{
  "n_head": 9,
  "activation": "quick_gelu",
  "qk_norm": false,
  "init_std_qkv": 0.029,
  "lr": 0.0129,
  "lr_head": 0.00743,
  "warmup_steps": 200,
  "decay_shape": "linear"
}
Each number is 128 + 32 x the weight over its row's rms, rounded and kept within 0 to 255. Layers, rows and columns count from 0. Numbers have three digits each. The size before them is the row's rms in percent of the matrix's.

# up: layer 6 MLP up, 2304x576, rms 0.239, rows 2150-2249, columns 192-255
# down: layer 6 MLP down (transposed), 2304x576, rms 0.16, rows 2150-2249, columns 192-255
up2150 098:071118152166108143089129178157079116094098075071098098111151089167128127120138109150084116117069113080179109097133093154208068211094147140097125132157096100109157102172126153109100093146137133
down2150 094:142091094103096113099112123122157173109130153147165138144117173072141189136047111143150145125209092129082150154087100098111084140150119197114130153148179103112106202053179165160136143141111084
up2151 109:094097093130118159074151146087101123192117076143170201083176114138126130101155146122088102143160164114149060162095148145136160125157087112094145107115137096129144082141223062128128140086072132
down2151 117:115105128153049141100182129119156159144148079105107169176141113131132091097146134113076099092097113144131127109158061179089167120108077077118150038075201133105148047073162144075078160099146133
up2152 102:160074111115159123123147115144158131178104105149122121046152091119097072145108107124087135168074075126131130151160173154063179136152097138135175145127152153163065179147131124118107156111036177
down2152 100:153138150161141058146095124126110099131152195165119115126167135138101145114127151101103135148112102150082149158168120111108143153141156180168131167152115131081154150095099124111068131141234147
up2153 095:139135137142108142151149064127119184078121149131159197128161136136146145173160105154152112044117167110129094096153129137105149144145102170142138121166118109146086185095103099133171127106070133
down2153 094:107171127163144080126071150148160113156181125123142107125133091141090090014156131117149134169092078171093137190126112123096135114158128063081109191141140168129150047175167096097120104122170053
up2154 097:130087099087147151180213103149097137065089103130117213077113147170120159113070170183111159177159137141183101128069142132149092115141151146123129121186171098080104100124108162180102069149133130
down2154 098:181154155142154119088134173175103130110178149100116094087083084150181061117154087123151105057130106102122128164110172141121115104116095079088125147092060123133164145177060144119143129139143181
up2155 100:128144142121135084129178098127120114124144112122164181126088088156114185146092144141119136100125106122153092139150124104154145101124198128165129176132121135120126127106147121207140111094121113
down2155 096:089172080076122180158120105135098145124117120148084110106128075083101058091144132102111089165137079087154107133100154129175164190156066115126124081092162170113169137106110123117104159163098045
up2156 101:172103092146145115107110144102141144094101076154134101117114093147113126139100123155182145157129132070088073099136154079137116132099200082203147121154103096120170126130140111081124170181112144
down2156 101:113116142104133097142130083100150104125156201137116132113114188123121105143165066083113138132132162172113119185165155200151140090134095096120157058096195154064106156132127098197118151086141166
up2157 097:177109133070073135180080104141175162091088142106168111082144180156121105102088129172143092150132095162130107087092146186150079088111132163140105131173162139121111133156089188124172111221088115
down2157 102:101174120173088101148195140162130128143134054088099154137123092100147149083140136121117135137154129115141173077151135072145114093105151132098142110081129115191148126150107134133123162089173136
up2158 096:102161134154088090145123138109102180060169097122142139098133122164110167071125101125061096152093116115129135151124094155124118084162151151180204113088122110173185127108126106117115088099079108
down2158 097:215085097149137172110163148151177134160142155128128149175116108098172104156141151109134082097164142115164075097118145091143091117117097112139089143112078118109144134218117147183097100146163121
up2159 104:179164179117152072134111137143121165142099107152109163134104175130174198096140140123100172106106099109116181149090151165042154082186141111143145079139109145138117095135085121134106166124131114
down2159 095:144095106162144179122102141111094077129190126179130065197116106089134071097116108100137133073163145102178183079196142107102172185166063165100189058131100149110084183063150114109139148128116116
up2160 103:126149129142125147123136116145145106115106201101138117121102157086112177134137039139118102148115189090051115112111129123127119179168117182168137100179148103127084115136169153153133140185095177
down2160 100:102175152127119097111110171086069092117097165155079107055070132132127128146157088109093099115182095158158115199102118112153145147103083187101100129166101055144137093179041117138141125096175127
up2161 094:150168118162106108141183133130074112136104113132122124134077081154145096126122120166098110115172160138112178129099159119070086157184186105135158178112158139044128106122145129133131170165143105
down2161 094:081154112139128149112062152115149103096130159152124128177175156121063167169188164075120119119089110148085157123158095126161098104156105182143130101153106126157161118120093158081105110124153077
up2162 112:167134129099110148109169123193132084133121089147134095118109187119185096157093176057138127164148093116121086104133161108106134139102138186140128143114174126116131110150142171107110085125092139
down2162 107:120087147113180138141077137140101144115142117102102028217160123085105128137127084148149164185093084175143112166177166109164092101137110161171107151067117193125140073176101123169120161129099167
up2163 109:168166139135133091088167142128109151063122122144181187117110133059184115120106151131127110127193155134089071093098125160152162155102112137162073182184135116130166129132105162081083161163106149
down2163 120:166084143100082130184138169066118075106126103108164139161080158113149112142158136126126151136129138126137079138133080166084181156114142145168155092103116174143135164131081166134113165182071235
up2164 106:109107082114141173160106150152161124122102119138127139138177068116051107211071121165104176159093122140147101069135131075102114087088107129099122114125136145164074110188132145169088151157014114
down2164 102:143109082200186142122129145113114103192183108121112187050177086132100173134125128137122143156145095188118139164117111179156068092081132157183125155057144126107074087054104172157085125113119102
up2165 097:089109153122109172045116127059176112178148141119160167108159086115056084106107120131191106116085122120066057127122159153077181129124126121090145076147132161149121154187164137126148146137164192
down2165 098:112130036044153073127188098156128129127136118090183105065031147073131127182147114119078204133164112082164120165148114097119120072173076077152123192169106107106184115097121045162142123113132080
up2166 096:129123114106179162081107157108118138109108119137107134204108072112144181132214108175147073090125174075157191160140111149141124085113126098179107083076073156130137120112108099172110082137134105
down2166 095:176080132186093103163128068160112114101162127104189131159130135108150130146132142097110167125067155108084130086043155135114182127121115134103144130156161114104110078090157172102151119175143166
up2167 098:095150175112177203120110074145155083120189141098125123135095139124077163155149136124192123099130123127135104140089046108174119123112144148179147116165115135061098139109142089149048107080096186
down2167 101:141141128165184078100096147159114121097098103180134095075138094160107120082138088103142171031159128120107118198115142154119147114083111081090114136126116135141142084173146128085137095177086169
up2168 101:102185117080135132130108126142101124137094145105102104109118140146081139099164131115087149122166186154144137103118145129143146161095175133133089124149111129106144115107111104111133086121142131
down2168 097:104101119143195098137182183129154037203120087104133142093102180158177110160104100173094103105084093083104173096171115119071155164181100126151182171121152142149113110113151150130159140123089159
up2169 101:185091103126184121147139134107084157168112121114122160133150091133088159138123127079157136159134179095119079166186135165170105151130109141102101152166162079162108143126145136152115151095095135
down2169 102:158154141147124165135142148150124194057125087075053096104083133141134213087139127116092129080132199136136128097074088132182094088128065113166077108095097132146139118111132173110147170159128157
up2170 099:159147135109135165133119153175121084087137105134139143180125099137088080113136150150183083162126055154124073138137102152123151125115122172147101141112092161144054078128129148088173099121130105
down2170 097:126096154152109147123146121141145125146131100131153127081152180173117166158112097147113126119104083093138175158119131131086171119146154097140157111122134143109157129142141141085117100137126144
up2171 095:156159160157151178147068098149175170155097097141155128104149118144091127144180110128080077133145119164112113121073141159147103092128164111103180142060155112136131151112116124201127119092125099
down2171 093:096058067147109122115162173108136131120139144120119108117119112137182117115156082157192119143116176092081142120145089085101146178131116125125119103165105133089140146156129145094126157103118142
up2172 097:107146152110182145166178137126175142079157077093106126135125134106115137068152112110084104159065069148124148098170136107120153108168143155119108143126116150141140186174102190096160104174160125
down2172 091:108108149134088069214081132150144108158118169134148136104176126073128151124112149135169089119197144122144159135092126113104092119083153135124099121149158122175121131080153056178137113097144134
up2173 098:111158107105127145114114081157131124114153134128114178115099178113120118120123178105059117131146126147154141152168137115159091093162108122164084121079129135107155120148148143113064133170145141
down2173 098:107103152088143044123149134134129126125117161208155073127156095154148149165146126125116090107138117129126128077181130153117111137112172161097151118152126128128136126183083137145107145075085113
up2174 094:118173125095093100164188153159151114159177130138094136126105134108113122094126096092125099129065076205134156107096175139098085167051114092099132125126114121084094149067104140139106096106146089
down2174 094:082017115152149126061110102093097152162143115088144098153191120148099162116136077106126108135123125068127100143133094100092127167117178113123163132134141159184092092142171148100134119100170141
up2175 098:176119156142165152117107107112157056173120092159098098174108128121102085139133112171132140105169145124148140147096147161088105123099092153127094112134187125079098183070141164051136126141137123
down2175 096:047159109090114151070115128142150110075080126131172150114126066175184176104129118114123115109097133132112118092112088083117156137156124116107122221178136137156162166138090114141121134117161143
up2176 101:112118116096127142114138125128106151158159070186094090132182155116085141073116132104189150113139126109131094128082123139142180163127255141162110230101098145060094102118087111099172107131200126
down2176 093:153116109144110124108086103175119137110109217053125134146110106194165144164193107120161092213156121155127161152125107140106110108121007111095139076132186049166111135167113104141077095114077123
up2177 099:101119150177159125100102088156122079122089157122129097118135150132125178188091095116073126148094112096110137135076111046096090077116169119151137122150083194131088123119146134102093152073115178
down2177 105:138070148120142105157181102107134185067108067096134144145146106160119091095187138141129123149146112128221148160171156235095151151103082127084159087115145106122111156115107095105154156112187192
up2178 094:143148110117120105193145167184109136163070115106159076121151086089157132095154105131113136092127090212083122110151154141154112099132147119108152101146169123146131086104122109099136083159116148
down2178 096:130104158151151146138126124093136155127080190123099160136078107210109136172129177152183136102046148149079079116118101094075164186150171179113114146095137143160152113162172170102144095132114089
up2179 097:100157110132141083095126144099143098098136139137095121038106104152130145155086140116137097044106130109128147113112116177129107097124122164127138118132088098078188117110169111113095091167142162
down2179 096:119159105117135165152158189122134187174087111145135111098141187176097123155156147142134140221144090117098150114118064130142101185092174104115129116074126159094194061165186205151091101073145105
up2180 095:202164133111127193117139178157158092107148069121134118179115097127163088101181154126096070176130104129082142090174158109090141115149148168169109165184184147144106112137113153187092155106124091
down2180 091:145075121093156086074116125187128134138099101112118144117093109168111137103099057057207106107121120133114120107127140168079148104107142150135173125168105173144122142104171119151128130119090178
up2181 101:139148103143110083092129143132191135153106148163103146100171105159162123122175157097204078105200150156120137075123086132139149132069113098166091119137122173125158077099116071115135123077081179
down2181 102:113114145134095152103152101128154121151133147132112103118091144109055135164089068130057081118099138160217155194145167171140132109117164103140090134151078112111117156169102114150113097090137159
up2182 101:104103091117149155154171141142117098109132123152131074125087120192168095140097073126130157102146098149186206111115155106087156151098096095090149155145147129128095129122078097079106122128118099
down2182 097:125114125131093137107133118159122122187098139197121183173092121126153125093139145102162061150143150150139142138160164116108041093164184150138058132140163120060136191127104139095134126178170171
up2183 091:162140184124123148126107118105161087127178123155161112120128109070131055168063084151095132175071098111118158134192144100130155084133164126177160100115148086164133095131087095131113124110097115
down2183 083:102161111140075091136114127126112131170117107118139106125118199153071184100129171151136147125189095191170136131078094099091120140096127098094085174103096146088123128163109154171164137144136069
up2184 094:129159064124204176176101086072118165138142127087123116070172102111086090109103164162125085178121174143086115114113075090131112152104155172139100147165072128155089117113137118131085128148149167
down2184 097:107162171097169135139164156089098139133078138188141119150142107097167147084170091121195164091057125123226126098151134122103133086129076079078063127110171073133077142142185135154131127135136102
up2185 098:127107140133077114131110117132077082163127136102189183150166176122109146144152193060129108159134131118072140109191163123164076101085119112146096131111110130110138114149167150152117109141105082
down2185 102:170130132075070094143159147089112147121107096198102120099073115058108101077079117066130145109097088131129090087103181181086109120085104143089187118120095111123163136130106083169119143126189110
up2186 100:138138094139189088101142143101170058121130126129107147112115075135120125160082125140089126092126136110071090192081127099117053164114174156187173109133142143155160077075159158147109137125051167
down2186 096:179141137080135125078091184114134133186130148079109166127103148202146113127149142184112115128113081170116127151120084112180140140092122126184021158072120082165208136140090092135071203147146122
up2187 099:117081150110145141159131153120129157132105139123179154202092097137124125119111111095087082162139101146113133118152128158146152118125181092136134101157104181130082082101163140104098122096145134
down2187 104:132116063126160134147127075190134092095149148102146146096130061165152147101088186173147142134168092110081080099128109131104108167076159156152131114103115126139145091091147126122074122135100199
up2188 100:089098115180119069132182143188189173135164064185094127143085165155133120072112183149120118056109135139165157053129172169127175111146173129109039093096108083153140136144136113132035153147094138
down2188 101:095124099148108129184099154169108120027075117128134128104186104099093149114150121164082135153191124089148141140132159053164119127139091127192176107127154097134149102148105125126223127171132179
up2189 104:147102171107101172116116191186122162119087130107135125182122163167095127146116103072145110182075113132097106069104104045134102112146165156177080126097134102104152189066105176153115128114102088
down2189 100:060189131139198127075171098112082147091074193144070145113127167133114130102164113138143118098168147138121207140108138105133141181131122151106149106110126102150139149098085164135099133115185138
up2190 100:133107121084122101104115144113089142178128116147125135154148122073122103139143110114126174073160119134110148142152078137123073123151149171147196132118085180138152118107166087142048118130126138
down2190 101:203113121080154073111106123122111136154059059179116124094152115231129114144092037133155161117120130127149128068138120116118155175083120098124068167157155143158110112150098186091161121132134153
up2191 099:160174083134148156181121060168140103172130163129074144129146152114126159126102136129139104131189160145103138136111177089144163145093084221210161089167118154158126105095152119148103129114143097
down2191 096:126123165105078126121130115094099116126130123136173104148118099154099118153098114106030099118104139132181140073174100160135106129178195145104121076102193131141093151141090099134112116124135097
up2192 105:134133128110143137156144127135047167148109163116146147097123104122102101086139054133080157138112131173110090126118044194159095131105105166136142124159155024195113111128143082149159123139123159
down2192 105:152139152150168185108126173083112122151106166130063114178126091118112092072128080111067126157137118147110163112143167133126114138073139155172118188179110151163076146131110107063097122080199116
up2193 104:123109100120167162152157163180109057121177077130080119087136135120096165095167090171156129138137101074103127120159103101135138121076163064168101178108130116179108146087130173135119099151128154
down2193 101:132122086159152136085175101156122119098111123072101089129153153158155088114150162166072149120088134104151133098158151163146108150150149152112117114158122104140205078180127121091155108113078145
up2194 097:086118108140091102123106149151166133132088183136141109106134131159155142076166140095134148157118092141114124143053108089134120154132183199202137143129174201123138103131140138121138190104117106
down2194 098:157128131116132131124166155167130130123127084193107117092122133105044159175093102113009114095140112151177108094185106096122162143151109117107131041154103106046141119129115176140164070138142149
up2195 097:110154165154120128143136085114133091172141043091149133146157121143159116108126143158111090159088176167163093133184118138078106137093131140185179095137138107132136112113109156208117164114116132
down2195 095:102089092147148128147098179108104082160132120109130125112143127094034118133155130017144111093142087092125123119132149165066091107116133160124109091113095148116119069040154133099097145195118054
up2196 136:120134133088127129116108095158080083143128161131089146143089195212139143122143157142123162095134214139142075175143176178124054123137179112157083117155131132108068155154081141146164170119124126
down2196 147:141141147136105100102150092166103153115108083114109115170168170205164115121141123104064110096141191114165125117106157133157062160094182209121112139127089109115111162156113178149144118160083127
up2197 106:192115166194174114123133141135106096139129055187144133110128177088148137109095132105135073137115074134130111111191180142141115131114107168075157163149112112126128115099147132232121134173119115
down2197 103:110112095153143131141090066168149098065129139040206101156133156140104133100114124182133111153138059127110114128167153132157139165121145085100094114119122107143121144111118115084135096140091192
up2198 102:178167170110117132183095152155149162161085153127140126112138105119152118138115179152115087108114165137118088148119128085126122107101184189152101116037189181083111149110137140141144125121155116
down2198 102:184184116147094123093096155103098072112153154148059116107168165110154094160170153143147122146117099079116191073168108122156151150097141100212111177146100201138113126119149089102118129165118122
up2199 095:117185068090139082135133144113111178116111101097089157113118087118147159141117193123114089130160140134094156171114079073118176077149097131193072160087128159109116133118123148071108155150161105
down2199 097:123128167107176162087103095148113150122096115147164122175130132119124111127111150136138144134076092166129160125153096135054097126094182096160118137180158102133169105117081070146176110137116131
up2200 116:127143075145040161172106123127161132145103050119135166171162174138138132090150066159158063115154127120071123128142182078153085144120187171131176143112122110113100127140125120159185177145100085
down2200 114:098138114116079147158121095098151153119150063111116151152149151188132115099136121172115146195149148145136149091125074091178099091145136143138141145113116096135084151165132135164103083185120139
up2201 099:142093099147110093142077087082116108164150172128078202161129128138068137120121133127122140097133106119145096061155059141142102141116179107105167136117188107153111036158115107149090151130099149
down2201 101:087100110145128157185133098145102157076202181091156094105150145126106164162128151210100147135149186126132040128122158145135090165111187122083131116116037135173163065126156087172160192115141170
up2202 101:089087148083170136151127099086134120128147096115149176102100076144116149141138155144136159138172127106110142183148119089093098104149108122119110090132154130141119098121095116141161127164123025
down2202 097:112176101109154132134141139186092137096150116153118091106196128140141126120174093084151105174152089143146101103134051137123147116168085120105182106134154118141130144121094104154103143090129149
up2203 094:185130138155082134151118107041156160176150166078151179123096102122117097143089203165120087132116112138131129177136098161139119135099117124166116113178140177119119160114163066176131149135154161
down2203 095:084207114136133133155129145199102148112157088098138118079119143118148172173127092082131143133111164111169110174143172128188190144126128151086159118113088157136113088073116181146113080114167090
up2204 098:169149069112141089115185102140145102121151125115151126140176121089126087087143127124123123177152095145113080146115111102143160065064164100166094147136161114098154120142087171161134133146138160
down2204 101:074097183154167090116079070154128092094114128137106130105147135171121174142168084153149044092179082158086123070141087138139104093097089126150159078139173100155139102145093150097097135084126111
up2205 100:164159097126089163114141176100148084124123119113145152138114115159195120196106133151094080165100136149075102154106151129140074117019094173074137141101109146073087126133197169182128089164122203
down2205 109:168143054102091116147082076082096164136079107115107147167127105114094142077083194133127105137107089151146151101124156151129102157177085073155117124154109220130100087102117089112108179163161026
up2206 093:145141133090137176144152125118161202074120096153067131094127027142144122068142111113140095107184140175134129129151168113136162194139138139136135157148082099122130196163146148067134200125133089
down2206 093:086111121139087139185119129088182159159119181131156147153124167130194133077108095138134169163084128102141095130124139205179114048117134138178121092099154112101107090147100058130108110116092142
up2207 097:167147133064081116114140079167105108126107136095098116100089143153144170143119121108120109177093150127124132131123112160078111100108149082085129109193188126132122083112128111154200165062155155
down2207 102:120092087141113104114184128152159158114137143167178117104115132078144131147119179163039157169124180097128066131130167133100101122166146160148118119177098179136067154094158171089138151115114076
up2208 101:172152146070148128116093150121144136112107153171175141126102135129133110153126172081147162090133108111138114107137127147144087104137162121142170123085134148135078161132088070108146130133128187
down2208 102:063040091144078149081153113166204132168135083131167097154116137148115175117080119090160091187080135126122075108156143100141163139107115138120235160127119161150159120174106122100104134103140120
up2209 102:089084100160088099151105118133103160112181080135153100127161063142149120128126135155125134138159156090125148177122113112131113059106128159191122122122118129170127112111114159084126138103083178
down2209 107:125197160141114151150177163185201133122159133120046107111132104155114142106151125190157129061158112121108114131121047140107172128177146098122117119100084170126108171110147122055114137197139085
up2210 100:067149091108117113117171118088100129167112133119134102109117160105119128112095114100150126143134111171156129173105142084185128069103192130085175098151084113126096139187121100146126128117119179
down2210 108:158128120146099123129064128075147109102161135106130132097183120134180160131156104115127120115185146104107141124131109108154175067135153150103100133127090175123138156106130123117157144160126093
up2211 100:159144153104076097188146103120081163103097076149200140096150143111140147109103115102072079146097112179135135129139145085162084134123126195179119113189162156118142052145131115158212083084146092
down2211 104:107075095147154090221083136117074094050164104112125066197123173133136130076128072133101150102118158140149081122162189141139169149120135130155114131151154094105137118088151114085181118112117110
up2212 097:091098097103084148104162108088144165153135115133158197149126105065126125138150064117078080118133124104096109133119140082077055102204103130157122114113102173086114156114085172158064115134166195
down2212 097:102134127176136165107125117201073123158125108141104101126088131167174102141077176079090170144167137070083110083125124112136161155136192139107117121108103138109159111133162106111158149110080113
up2213 096:145206152107117151131143142119105160158101153165182152130148092091136124136110173111139079141094157190111117074151130144138083088089111118127095166161084115080135125126149137164104124145089138
down2213 094:082173108159136139134139091133113133120148099106136141111134194172107065096103145150117087109166123094098138150210114080131060104163172073083163149066150088145152089122150177128131139118183126
up2214 100:125075131101161033096143114149111176174161114124131112144101102110165163115127063097122123127180075139097165094147176147115112116142108139139097132128146146159130106147106120151123114094137126
down2214 102:221125167150117187157097143125076092119123145128165124120090106069101123182113087098171119127073165156140154147167111118100096092163115162125139160133110127129109111124125153133108111195090121
up2215 100:129130118169142127094123175135173097154067129169153163163138127209132118122083093161079112129173115151100101052151112126084155146223160207155099107105140093104192126097073122190150135124145078
down2215 102:167158156069093110147150091136108158172179053180158100105165134113092152121177136102160129122132168139109138220088100090168176139131158133095175130107146201159090155084123120076108128101132108
up2216 095:169119128146129113121089136131104166139125114174164127128134133076083086071153131082095078112123135092064177130089131118100134103151101206106146176138158144137173109140103110160176142153119162
down2216 099:132179108129105152105180155110188090148123149098124130124100128143085155126121151153174091109110162116130172124130146174127107166118096138158143080135138098136140102132061100081170140113109177
up2217 123:141123107138113053111143139159143078133128109186080157171073255138116094074118156143157152100080066122159156182112145124118102132165112115152101117090103086113156107091107112147130149124106081
down2217 133:145147143139137110096136111115198065144153134092111145143108203141160084137149139148144121176104110156160195139136135134164133135128166145137142100111098171121124152126135180097067120145078083
up2218 099:112087133157151089077116140151101139112128111175176068116114090085064104185149171110145095131112126170130069088134128154092128158126140117143131184161135184132146165132129124060103130134116183
down2218 100:094110141090123155133125082098142136103125120086143123157150145133100158114189073150174162130168120133091147145126174155074117073115089100182158132096135089088110121087148142156079126123100138
up2219 100:163145129149074147070137142110136128119137170102124066166110111186056117145140093056126151097178138149035135154148095143100177110109140096124149112148092113110072121077119121144145076109107102
down2219 095:116147215138107133167113091146156131097074164141169090134145178143182170146152115121111127138151114107164089141153153104119091125152185108086183099118123100116125174111165151125104080120105097
up2220 101:144139105094107151126092120143092111101122138111113094060147104187148046134119161145111120067127128119145116148138081130160122185092114164165117095126117077090175099148181094132041181110087106
down2220 095:082100195091126153144151100139108151117119137151145100165160144138126119160153108095125197194131146099146100117086081150160116134148113108075206100202133123147131141097188120122195066162156175
up2221 100:125172141158163149095107083108161157171142137089174082075091116132157136099106086157075075121113146135080157179157070177102099216112140113183123174108127065192127075124124138124109136134177078
down2221 103:136058171133132109160157144135125135124128126089099093105131101155139129124075119129151116104157147151131176124152137082111154131173136179133066126075107069126191118132179112121143155174115190
up2222 102:099119119164153190122145100128091139142111122100163121069170102132089144134101143056136071120137119103057130152157146150164123153108180143140050127080170137137119162132172124098160089151141171
down2222 103:154221089105069091140053115128153059070142155135117129066148162127138141103116113102123144107131141120109110099166149166101149141102174184183162151184152080084153093097122124101145083141168105
up2223 102:094054082122121107138126183099117146097144071170166125093128148115121085158137150102137115112146127090178116152155218087134171091189133141132143139072080150142116091083173133154152155124109097
down2223 096:151126149140143145119159111172094178133121158099151111130095168128125151165143163132153054146120125170161219125101062142068070224147113144102115089074148122065095170177069137127152135172151098
up2224 094:119169103167141183102116215105158120142144117121101046146186138106107097175160109117162156193092092164097129135181171125131128101149118115173105133131144132155180121174120078145133111166092193
down2224 100:119044129173081120119099077135091077154048115170152179106120095140136138110153071183157082129073146093145166126119103118116124092147128152109148120120150123121121148108156109146135024094114068
up2225 098:143075083116133074163191150088108159103093113086141085106205146166172066105119112097126137069098155175134187145085150104079173179124136122158119117096144135138083107137153140171107109150136171
down2225 100:112155135086065133119178132147109131169138104139121127160136146120119098104137168109142091138189103110138119155145071150115153124101095119100127147164142183113126153151082129089153113132118115
up2226 107:131131141100116190203125105122175138115193092165085139165109121175139134125133125096130148105131144108087117115189136113133107082099132133092111149071126094164148114149134076132164155156139146
down2226 100:166156056104153064167145171165143159101144128091170161150119127086112112121082089159144113169071168146150124095069124086130138114175109148135117157059163082112117102158106161181097105160154195
up2227 097:089109060150137131085056095096113115139150114092147087109110079123066096154148118150097105146132116128112115101098120134119171112099090167148160094130117228129149116116183135123112130122147138
down2227 089:204193225128119146111171097141085113093119125200098168148133128119131145132157056123172150131216112133114171164149139175162097143123065073143136165153142072110104149145109102122122102078094145
up2228 099:139125113155133153122060159159222069179186113164095130106218120096171132082094154092150111071086206134065209126076148103124118061123121174164152117207141150112081121134125154071151120105171124
down2228 096:116118158131076148148154178155123159135138146135153110138174141113119113140096086117179146096130111147151114184083142110161106194143144123090151217104181122139120126089141145140167094160133107
up2229 108:120148123118064122115124094046128067191091156109127095169087158080165110092126126138098143167117177077104121086178078143114117143158166131109107090142125144076115103113130159152124092123131111
down2229 105:148162133105138115129166103081156088100167146166160117123111108139129115136128147084116170160165176160120181099086116169102130118129119145164138129156133120136114135119134185133140122135123124
up2230 099:096141099120125117095121056120128125121134130139133185139109195160119133144084147146223082103091140118100091107104145127094180121148164128129170138160160044089127130103128078069112133135115111
down2230 095:132088190213162117162119121161123122111153123122164120177088109098167101082096132082088127128096139109064124113127149115133124108139143152120126094158145153099184134164103112135130148056188170
up2231 099:121112126089101133145100138130163113166115164103143135143075152157131049114107185132148111083161097109110121138119049101090156225087112122114106144140115123151125097083116163130097125115108184
down2231 099:113113162122160131113133059154151149148112144149065154152190083090146177140171109093112113105099139123147174188153177088141105130107119183143165119131145088102106104153102096115136158134138141
up2232 102:170128068115123114108124173173140122135142162125188149109204103088158096116116068104098145135096131119113140143140175151159142109167125155145088178129085098159145169139086126163105148211171164
down2232 105:158107208131155109136125152095065132105143117118168121165202138184127115100119114109115148140127146110068084126082125169069140144085123147098150109106136166105127094100150167087147151145156119
up2233 108:122069105105113158162099093118110199187118134110120165091143124103119102191087130161132095123123160086144095120122124165079115139100096112113149135114129107152092155110146105101179123152178118
down2233 106:143126099109124103152143100130103153165161062165119152088118160107124163132118137173206093082079084074175153131132135172099098077142118136174135134108192149203155143123131128148144145129173150
up2234 111:098133201133127184140191140138113060172139104161087108147184120160086149132111078150095116109149063119071121142097137157172122039099120127142133129097115174101126129105095169137148121109099111
down2234 108:169148138065168169118110188100128142157119111141117093095135099121153133148151108166182132132104114169133133162095045094097158176111147178145096115077045178158113131143205179096126126128147163
up2235 099:104144111173139124135120111133179090148124161119134158126097146141141067114094141177070121142124098146080195108138129150158160090152177169152145115128111152129150108157176060140172125074171180
down2235 096:132040161134112098081165099109079131073151190096162114107086127109144083149124111062125115135157163087146092098136168127163150121122125128126096093096092153146103135145124155102133087106098154
up2236 103:198055121110066111081204149095128124113126136152158135143127202155131175186074141075155094172160136116110137099073136133141114163200097126128115172117161111136118138157119063176123088144154107
down2236 099:152139111105145129213101107145188156123158131115128156130095160132129123132136061155125074131109047151099139086120109123128128170077131090160147175125087174096124072121133117127147114107113060
up2237 100:127168114113094127127165053139117158147066066143121099139159146134115154190112188119108146198169097084101168127122161082134162158145194112144144068137083151147118146142128117121138042112177157
down2237 101:088152116082126119142147123155095133046110233179107186090121064163108118083095152110129148112113116085131167129126116120140157124104122067098152149149129185056129078128132134141091135149069142
up2238 099:128182174169109100101094181097135120158147060109146125122146145149109121118191115111134121090120140097153153177143148122137066035147067134133149070154103169148090118125098120110126143098066100
down2238 100:107110109141190127063099084099077188130064095158084134107093130163132180116063088140087179127133093199074131122153082139091131153125152154150159200148148153128120145143183150178118114093146096
up2239 098:153132151124168151099170151119157110136133179121117120113145104126120079188134070063151120149135119110048137140121118144085150113091158101140095101124086098172131143112170176113099094107171157
down2239 100:109111097158125116187149062128070129165127119193057163117175176161149092094110154179187120080131155150197126119135133181104119140110144099134121109108165154069093125186103135161181175107116132
up2240 106:163110081086108086120077103133122151125173113157118163130109114154138160127111185109139173113089117126113124185121153159138146145156137131153085143113102060122175073117139126094139163153213144
down2240 104:072150157081068118114118166151124083194147146107165147069158115144171127136161127145081148101128183155101124139133088081092074153053119108148133131136074158149120132128096107132134160102153119
up2241 102:154114172182132116168166155189118126061133127132126128128115133127110090137137179122144099117106112129140126079104091073119147128081157153120146142190099179081136124150125144123116067098123112
down2241 097:123098138126110152120112128116119113149185106166113053090115160091119146105118076166060087158104130118145103213125210151137148160161113131144147143128124122105110095125117121093080140161102149
up2242 107:115039140168113160163132113096129138051135110124124104131077137168128152109174117127170085121093148109106157107144138129126133117102176137159153121099112088128159061114114157108072103095079195
down2242 105:188081106100134144107097075098036147114109174129076139125157116143093165097051129069166097189117096157105143165106114125145106095074133156179154159106172082090097166168180100120122127133082082
up2243 105:172092108119127171089104119113104090130114155170152119127079123119121135152145170106135157160089100130096128117084097071135149099098166168208131126182129075177080154151169154198159109143150139
down2243 103:133133156087106105094093158134092128146163138146135130108094121061138123141036170152101105160166088109149136073051106161140164122068100086128130124098114166138171103155095153120107123140169148
up2244 095:169171178118156124095128145173141150168112080166143116091111155147122223133138157117150119160150142057123113070140123152103161151120124104105075111139159109155119104040135138113146150091163153
down2244 095:146158177122111099157190196180153160122151158084193085210156111071114062112168126164150154130159110158093155201098118099112094161149123135120194136094135125162162095145124073122092193114157074
up2245 102:179128139103151145116120111099152072158111130142111126201118114129139112126181126177150050147107172130113089124099151162110073174074202091149132108090115097108140146129149138132111137118147161
down2245 102:132139151151130156114126164130094151112160119119153048112091113051147191120083135145146081128151094090059078168203085148107211115167141121133094179144118172122120095135139100162147148119126117
up2246 096:128120201160156132211203149117123144115102171106131090126119149088140144121130112150151084099111101131107104098102113110155143081153135124132102075128071118127124147129168160097119128109146142
down2246 092:157106100129117083058083156128124177136137128118101174159103091131142091125066086120069105147155121142161096189162136105101178113111128169121108150095191102166122137106136099123141118119101060
up2247 098:110106136088090123165104066141065132138179101147132152110164128115150113135118107061114080105219097092144132109115105094082146067145112123099203063117102163152122083101137081089137129136131167
down2247 096:155124139132107115054115180147156083181134155133106107118070116107075130171155096227154163148100114146075099091123110135147097190146134138146099113146189137131159132099129097086149128087149113
up2248 099:136125145120108138171131082130156133142141142102107180115146087095101135147138111069083150119164121138117138094145163079157116121168134113080068121137107138151161114181140146126130143066106151
down2248 093:093136100122108175085171140108169086089143080168090164094151099071120088099101136116086113153119176128115144224111161119090076142104124163149116077090148143154156158095066066119139122187209213
up2249 100:127100096091153126167108118193099115117190108155083140148128150101121116143121165059084160176083114142173100128123161092175123169171116102112114131108135115135127158158182110119073119087175090
down2249 102:119174124110137110154135126131098113126115130156053070122136180154098092117129123198188100084126103130140130098079140154156128198116157157179168148072064110152086105108131122087194144105111116